From a checkpoint of a small transformer trained on Wikipedia.
Architecture: LayerNorm before each block, biases, untied embeddings, attention and MLP in parallel.
Each number is 128 + 32 x the weight over its row's rms, rounded and kept within 0 to 255. Layers, rows and columns count from 0. Numbers have three digits each. The size before them is the row's rms in percent of the matrix's.

# down: layer 4 MLP down (transposed), 896x224, rms 0.119, rows 412-426, columns 0-223
# up: layer 4 MLP up, 896x224, rms 0.119, rows 413-426, columns 0-223
down412 091:138137118109076119134160131076146124160160120142135117123147123077166074129141134135075100169103095114073122138084144168172104105119106126113158133173152088141106178172165171130142077144079139208143150162123109145065160133166129105107111118132125101110194128088204055154223159091149147143143141137143148151104145116088164127182084138145142125118108143184142110085111160138121105096184142147145196143106211107095153095152132132108094154064076127117075068134176096155102135153099152123090185095139123126109148095119111174135144122129205130140112208114128189159112129163100132104096113173124151036061131148099157112141165107164098126153138164129109110126158144159117174082109
up413 107:179090149105093136096109099086144148124115121168170174148149167170129093176148146130188104150097106118129156160157104101103131125093165067173165198092156190120131115121078132147105122162139183124115185169128111091196080120100174120147145159112141174074148093078131097189143113109123187171170182125090073152094128138101148139123177135155117153127087085127108111143097116103106182160075124163139125126095138191158113109083160097169152098067133136131147092090164094120095145181093116111193084199109121108125168175148126127150081149135119122161116168099145067094100086085100079167164095168105137130143151102095113177158110172127123137104120115068098139181162159148101076156103
down413 104:093130132125151108137168119189077060093075171110101100092144136117078202151089100133081101140151170082114153123072120170078158131147072106138183155088104157131149144042100135097126138095126132098119157148134151165156180132149109143147176123083134083205076141200078171116153133096126160121138144142108173118100124146111119161111082104126144111153137142142162147123159094099094073163079058116122147145147078052125149111150123092153101112173120118160101099143107139083170065123164130167145053070144122200146181142102157164158146108173118149178178111171126081128147133094087105129113117131110094160164136145084133071140109155134160089122148131114119069110110113127111076129170
up414 098:086080090120119116089096134115103061091074166123134136050129094143102141101097129154135094143124239105132128134091145119139104066154142107146099111115117138153143065070083167108109142122103138115170109171060149140139148127133064157177141082142170108104132114107071192146134099163155164217097099115121150120151121119132112114103125116114197134134160102123081135144130112160105096155154136081121105139163078094163129098147138090149137137153148047085102138162112122089156081146163103172065174135132117082155160135161135146106147125121157119136071139069106096050065160078175079105128138159142160176153144073141147092195177150102084105121151131119134099149120157169107174130152
down414 089:092111162141131152058126152097090126076097144152123074132115118077146179156117149177117097133082128100056119088160129163119119169198081127157115170170075149129151079114144142102104104135169115095058144124143108081130138178094126178138071083141154079088169171157101125107081068145128099173139061137097071112127169137107118119103148110160120152150142123169097152082099150077157130123157163098090045213134088089116113090186125053140146073126135148071144105133114179106146143192153084134081149107118122128180172142111100089105085146072135129129077140160117120129159136094150131150065115109182174157141128129111148136135083081092138103146113104093121069145132124126109131140119
up415 102:179122161089076173087149133162078135142114121106113083138128166155089143143082137127102117168078065158125113147137127106136103158137107107067123139137161112163125102101088164085122173109141158148096098153125107129117157144204093101143158097113103162124147126158071167118161083143088134129104142112173106121194155171117111094134081092141065133143117167100125146077124121165136054184108109107132139067107192060145162144063178074098129148124114159102083165116138130151158115133103192129153135133148062060131095110131105168128082159129081141129122159145129122146057195082142141137139133138160169100109128094099169127128142083094088082065186117174185155069128094081112104161174
down415 088:147177150142106111183153154126133154119089065115095113133098091079033148113066197194145130070118110089119141241066132142110133210116150135113110093129106126139146123217141147141139145208069131171151121174161121141151145135147109133088115113149135116162131161142105106205163076089175108145088150092108108120086094137149084135116162073118084093091109136123074134126173107111109140144124098109079113080097100127084112143116141110084101108179131088113131140114142089112145133135165103094109113123154106131114151153137099124123112199189128112079145093152137108145110107108115165081170152099120102147154170118105139160188059101104125123089075150160120121084093121183104096148107
up416 104:141147117132073097191095108132121125120112180108119127086093170148156128088095098089154165096114104146188117166110134118179110147150136118173159120157122139097092144128063136102123152130088106158158132096151140124168206139160209067157157109182061132141173166148150113141131154088140151105137153039158111128111180162115155058119090133129151100124093111178122114138020081138124100095196129159119127129129168044146109121108144118163166117176098056158099144124138156151130125193118083136123113097146140095131098140146140107109119184052125098180101149128102084141086191135143086142154155108105143160141103159055135107162111128101174177135137104135122144174165135125100135143185
down416 097:094117084145169105145085094096162104069213121121135136101134107140224152105139114140097138082077148123106182123169149078145114130127121096110118184126070109137106167082180096094183195161159127135135105175205106129186130117080143133065108111117145117130109155131117116135146162143096078108119107097087162155171150137202129156148134157148112119134109109123162149132184150109131153166199145107066108132136073107153099176184138107109147199071160133098105177115138160126119153147114085109097158147091120109129103087185092139118091124098119176066162117094098113057206111129185133097096172096135107100161152147074120100116093140100117146111139129160082101121139110161117072144125
up417 092:110146187137041115118125166141143142153145141128183140115082135106160131104125114151115182155144077154117174171075074126090176131143166093127077170126063114116106103151180095117205132114121140129137101110150160123152137093137093159154115164165187071091096170130135134139189077142143172092149099110157113131110158139156097130126129167129162141188138111130112103110126110130134178146118141144178109144069060185140189141061168042115139137115160103183146152183160145151138148185143085111141163161135075203130134150108155103123129096095119166103165106128141130092154117135137199148162125114094144124121154156204173152202124162126142079079094152175100156146122100146170150077110
down417 084:168148116130147108097141102157180145155134190161124121161085140129148166182087148129145121093184137148120107148156136141080141114158177131110139185162122174105073112130167096128099148115076116134135115117145109162121073149176118188171143146144095200100179106118183107127151097115124174096089113114052176147156158089119134076096163154148143113164119122083162160104075181163076142163163140116181087138112138139115123192120096090161088106171119103119106143144155129099075116067149098115102128160111133116051103133117116112165118127132162137122115116173089091104082135101139188129122186119123123093170104098137096152102187164138154135147104095151187179134136245140219155139081
up418 098:150167139131069074123123115200190127144107120100135137113114112192085198154142129095195058123134147094119114070128197076101151085161098106166129112096154172090165092154197105141112132146083133149160163121149126091115110113128111143099126134115113089158072135053132194130147145121174135129155178112171160137148097113110118088138159093118123129091088120139157123133143127171124134112116156140117157125155143155134202119110093118120106090122195125077146142070151169232147092166119071196138136102113128156172119048088126163149147114106086131155119161114130108119131113109115150165098132162183088118105169206134090157112120049104117110144113088098130140149139050143130172128123
down418 108:147127109153133097093124120109142128143110073190105139176117103130096161130112140078073138197145071130129132102166120066126203207082102096092154032189047111132121097072115121080116130126120122117137106182104115144134096085171105121136099154092183111132138155151114152115141143156241137111172152140171163140129138119141108123039176045152139092119104141099074176142100106013134093138127103117109124137143132131123087147123117110137068138175117129170141142167098125168159115184133125138130154106111167146118117117164094091125081115115089162116158157147104152164144150150107097113121113189094113111138118113172072119112123090170166108147135135168163148132121141134116150191122
up419 087:069093163155054141145154146120146164112125107138080089124130101093157133133141159095094095139176129151112165163070187107109135173184165104204118112057153122065074101077141164090153164215114177098114114129167135117152164092093091170179098119118136117158103111160108203145110208110130147127118136102157134137128152120129177115087150117107137163146204160089112212161084141169152140175192081082157151098078138055129119115134103145143157130143120129100128156112098127139137057130113110112129145115194114114099118149170161128156091122094107163139127121094180174123134096060100123153151108164150125130141111172101118104105096160099137119181166112156141126143155199120135110164128
down419 096:142148144144174151139166128130109115113121095167167151179179137130149091132134164120127205198121121176120078095206152174150149159069158104091178133139131154136124149159119102181103133130134124115150067180135166155166144111137188106098125187133182131138217176061121088087154094078134142170161112152097164120175104077150097139088131138174144109110094141062124118121152165130104082143096121139109124136107154136113171113126163128137141127083148112097117150119111170132100124139158134088157132095092158172148141055143153116186165127124187153092172102181154131114105140155099139088071073123137119132097092176192126091169090115159151096139145165138186125053202163143141157176126
up420 104:139121158052130113061127120084174192159155158107176110127136095204102160171207123086112104155127102131155151098130108145136132105140189166106092154107170154116112131118140191175151121169186098121147092153077093129115109151168189108123112192149153085109128114070104122149125124141097144117122095067062105118079153133128163113093141138177116110116186113129108099140079154122165140111153150140178164126123071100162117142152088107076120160173133150097203053164100117095107152096116132093130114130120171112167150153125160098153121116179112151087094138061157112127120108090164170084142080107127149099128141189065089088156152124122121135080113136171129109104149114093054065126165
down420 090:107171090123145096112117128133088100114163100143099078154160080078105117168150143082151141115178090126122124218140122052122186127151124141132129148110114080110091160126146109128174106126071138087115113128153055074172080130127077110152128103110170140101122071184101133105170167128152149091141090117159141125068065191120132135142142056118090095188157112160154123115161094191130098156092095051082135134143161151157142070140126077154160103172116148135125166142115168126168132161141167157080077133139127096156189126099124124139115120157091099110166185048134108130038169150124120115125125176124094169102078092150139151142119115060165127131125102127125143154152132100196122121107
up421 100:124143186192070105091094123045112126106172121162151132144079137137110141140148147154111116096129121116206105121109099174138141132146138139140071164153133119130130139073102095094143138171109154128143108136175161096122135096148061142133175125152130155187184098113164117151141184203070152124162133115113102135097130147136195147101167153184091193126143064167103080084073077121080151112157076139138155147145139122096121120150106103125132158168153143130134125153117158171122036153130090103076218113132097169107182096130147115112111078150133170187084153129113095124144174136057124103138099135152092072122140088193108129163140107130139114152102113113119094166102169193145167151091
down421 095:155135133156148105109146124129114117133127143078134086093102099132076137157080142118116138135116113205139156137129100130089154131174026147094112156168066119107140111085068111108127131138159150088116097090119162092140130076148141114173149085087110148090140114139108166133153129114125151177115135104138104197111156148216084089154144092125070135128096183167094144147089117148161058121136160174118116136174126112095154033189062117173106145156099148079110170123160121107159094161122108105112082015171124062115157173114175103106133119066090176165159104148097127120095168138131114121115084135149126104124117170154086093131133146106151137166130182093151137169068083132125143155095
up422 100:174139123113130187185169145123174076105182138074092108123131123097097147133134118138116107164100092125055078217121124133133109096102171080139132098078156123115160140127090104127154072136050138160145117164089188109140091117122144173127102108124143101133112164179164187145062131130082096111130147059166103123126111129176073112138161168146167077161113073118144077125169166130131105124070088144147149144116136087153172144139137176169145089125105161127128124113102085150110101123138185172171153161081138125091115111153173146104074112119231107071149107123070102128151134182131147177164133160124098091122154100161131209081148124148116068104169137094141118151120152134168127107111
down422 088:122134177103116150169123156120158134189123149142117107109131135081097180127119073156091149119115137106066135140139083187119111105172117186089142116096081158132165121161148167127134132166147192129155164166086136071144121134099135109092185102148099130160136182092092127113149153180113070184146077125105138067124141153133161180119185172103103155163157139144156143149146127127134094181125110117128073157162091141106157160147160143137141142133113182170163100129132123148124102108148148136127122146086150070206136163103124175183109167117164181099140140095093073108113093180129191139107075155182148045081147093136112159149125111176047118196109095199121149099091195146128122160151
up423 101:171133148176094123137126137136172133094107157064095176149121117122145128070160080086091078124080098141125108118124112176132156116057121074141094180158188160165141092182140133133110100054187168127147084072103103113151156075131087159162162162205166175107116129092159075147179120168130099212079155097076161121124118114126114154124160181139159119139098168136135130184162088141075118129115148083180151089146116114172100089097072138176137106147153139111088155155103137147155084113125126140102180078122152178138173124143120058152153159154086133099169122100106066083148146136127175140126146129147162129148133133151124100104097106124077088175073089155131073131093145107125125151115
down423 104:162121126153110136147111163154112136135133138132093188114113108109162145123207153107115117144119100167079173164115142112078151149192151114121137104139115097179147067075101154189077131167083142114121141117106142218089189121171130077141133148073117145149119148064099177106156154130142060123124098123236144117127116160111063115071128156132105114122063139120113143128101129130165104118129080123098116130130132147150116094207113144107186161122117050123202147128068113160173167126108119163108106137099144109124172106178186151151118113119147185167128131114069166146123154090149126129133100107088157141069113135078147176173163096155116114140147101071157099162113124213118144136090
up424 089:197190128155114137100177170145054133092120085166062124166115125129120110148148091112145152170127149165172140145199067114085171068110106103211104124114140147082132113158123129115117094130124164108151146118137118118134167138098132107121192103160119124097129149135151108134120104092136149130193137105132179192117094141147053066122105120195129150172131137134168114075129098109065080129064140119124115150186150174081113064111172137100166109104125123126148149075149113128126166122153136117128128116159161121172119183120141131128144119174187090151154092075117082075101159191097052125105091115103154078118114183164095077155111142068108167132115115136083134156143092116149200117131
down424 090:105151182101056127172146128105167183101129157120108151112129142094159156109117095105167114138133138123143118159142171127141123123106177167120128104150101079170109172114137099088100178123086122125136145075108117131188161096122103127157121092125165135081073129143170131164077123097131182198210199113127117106036062126108126162094126125128144153130166152102146166165109089100121148149144086133127083072109113106093114165188105124125138100089087150128165155097144157107207143153083181123144137123121109196099124086157148110119119151107142152136131086069103124155122092081074158168148155095163072169104150104140125077118088093097145090169091097173189154105164063072140088186125
up425 098:081102083129127114100117098094111108132143070139081125140089075141130126091147144132117114091117121142128087171074083132173168175125065105121127141168122177139098135097136087180088072109096161144049094129177099166052128200092078159131165109097132107142126161138143139135154162152130127129157123113170103133155077123139172193139185158131099146162091092109103167137184134145154066126109064081163167106160138117150150169124084097125161134099116112154080108122122098167123092081142148172099155130112126113037170113156088187191118138129144146108121144038132111107162116121168164096176130119122148088097149077139121122128130147093068131098164161167101138201125078116093182149120
down425 090:159106118112122128058160124069156152155151161089142174166097142039108162112115114153137181058161126151127108102125125157126153214077117152090112134140155186062144083109083070167166097085125131154085182124099080169104114138152097102121111112097086112170081120098094126089133183107065113166113154108167138110171133134121139146156106145150138137134093158092101135175100112123137068089109096106115117134135169110129124123217092140141114155094115092143196076097165122150103159102159163159120147155139146160092166120156133144141174125118116089067108114102135124138164148135147132131117153152123151106106061054072121108081120143178105116116183157187148122179069114101067150181161
up426 094:165097092121066115173139089143090110097157097080195155094154108132160116180109175136124156046154093154097088137102152134094171148090082163089145138162217175091135053107121107165123094121119153176119104136157070093127107123163117118164112112088147148113123144168115129160156173100107122142100113140138095070150154116152055080081197147097147090094137172189144128096128098140169168146143096132084082098108187111151140091121123118102154140157172088143128129144093091138091152148088120157148145145163168142080139144165124152130133111151091094189118111167078172167165170141108091192131133168187139117143074139134077172164102109119118131093090120161134170204141131099104146131090
down426 102:107188105101181179067126106184135138178102145106170140123136117124182164106117142144117112150126178162116106124130118067090194121179112130138111146136113141189166120088132196147141110125111149161165131139143201133128139147114107130142125190093151204106133149084188159119129116128156144127139140153122144187100156195158128164175095068170121159163097102193150089111159173181175128121177082109160132171141144115142134166160058174123135102111163174144140157194135184093155048085152127114123093073131112162122127159142140099111168127090142136134194167118153117146081171168104119171146110157116150126109171112137117128097132068216115147152185157116157156156169128165156153144133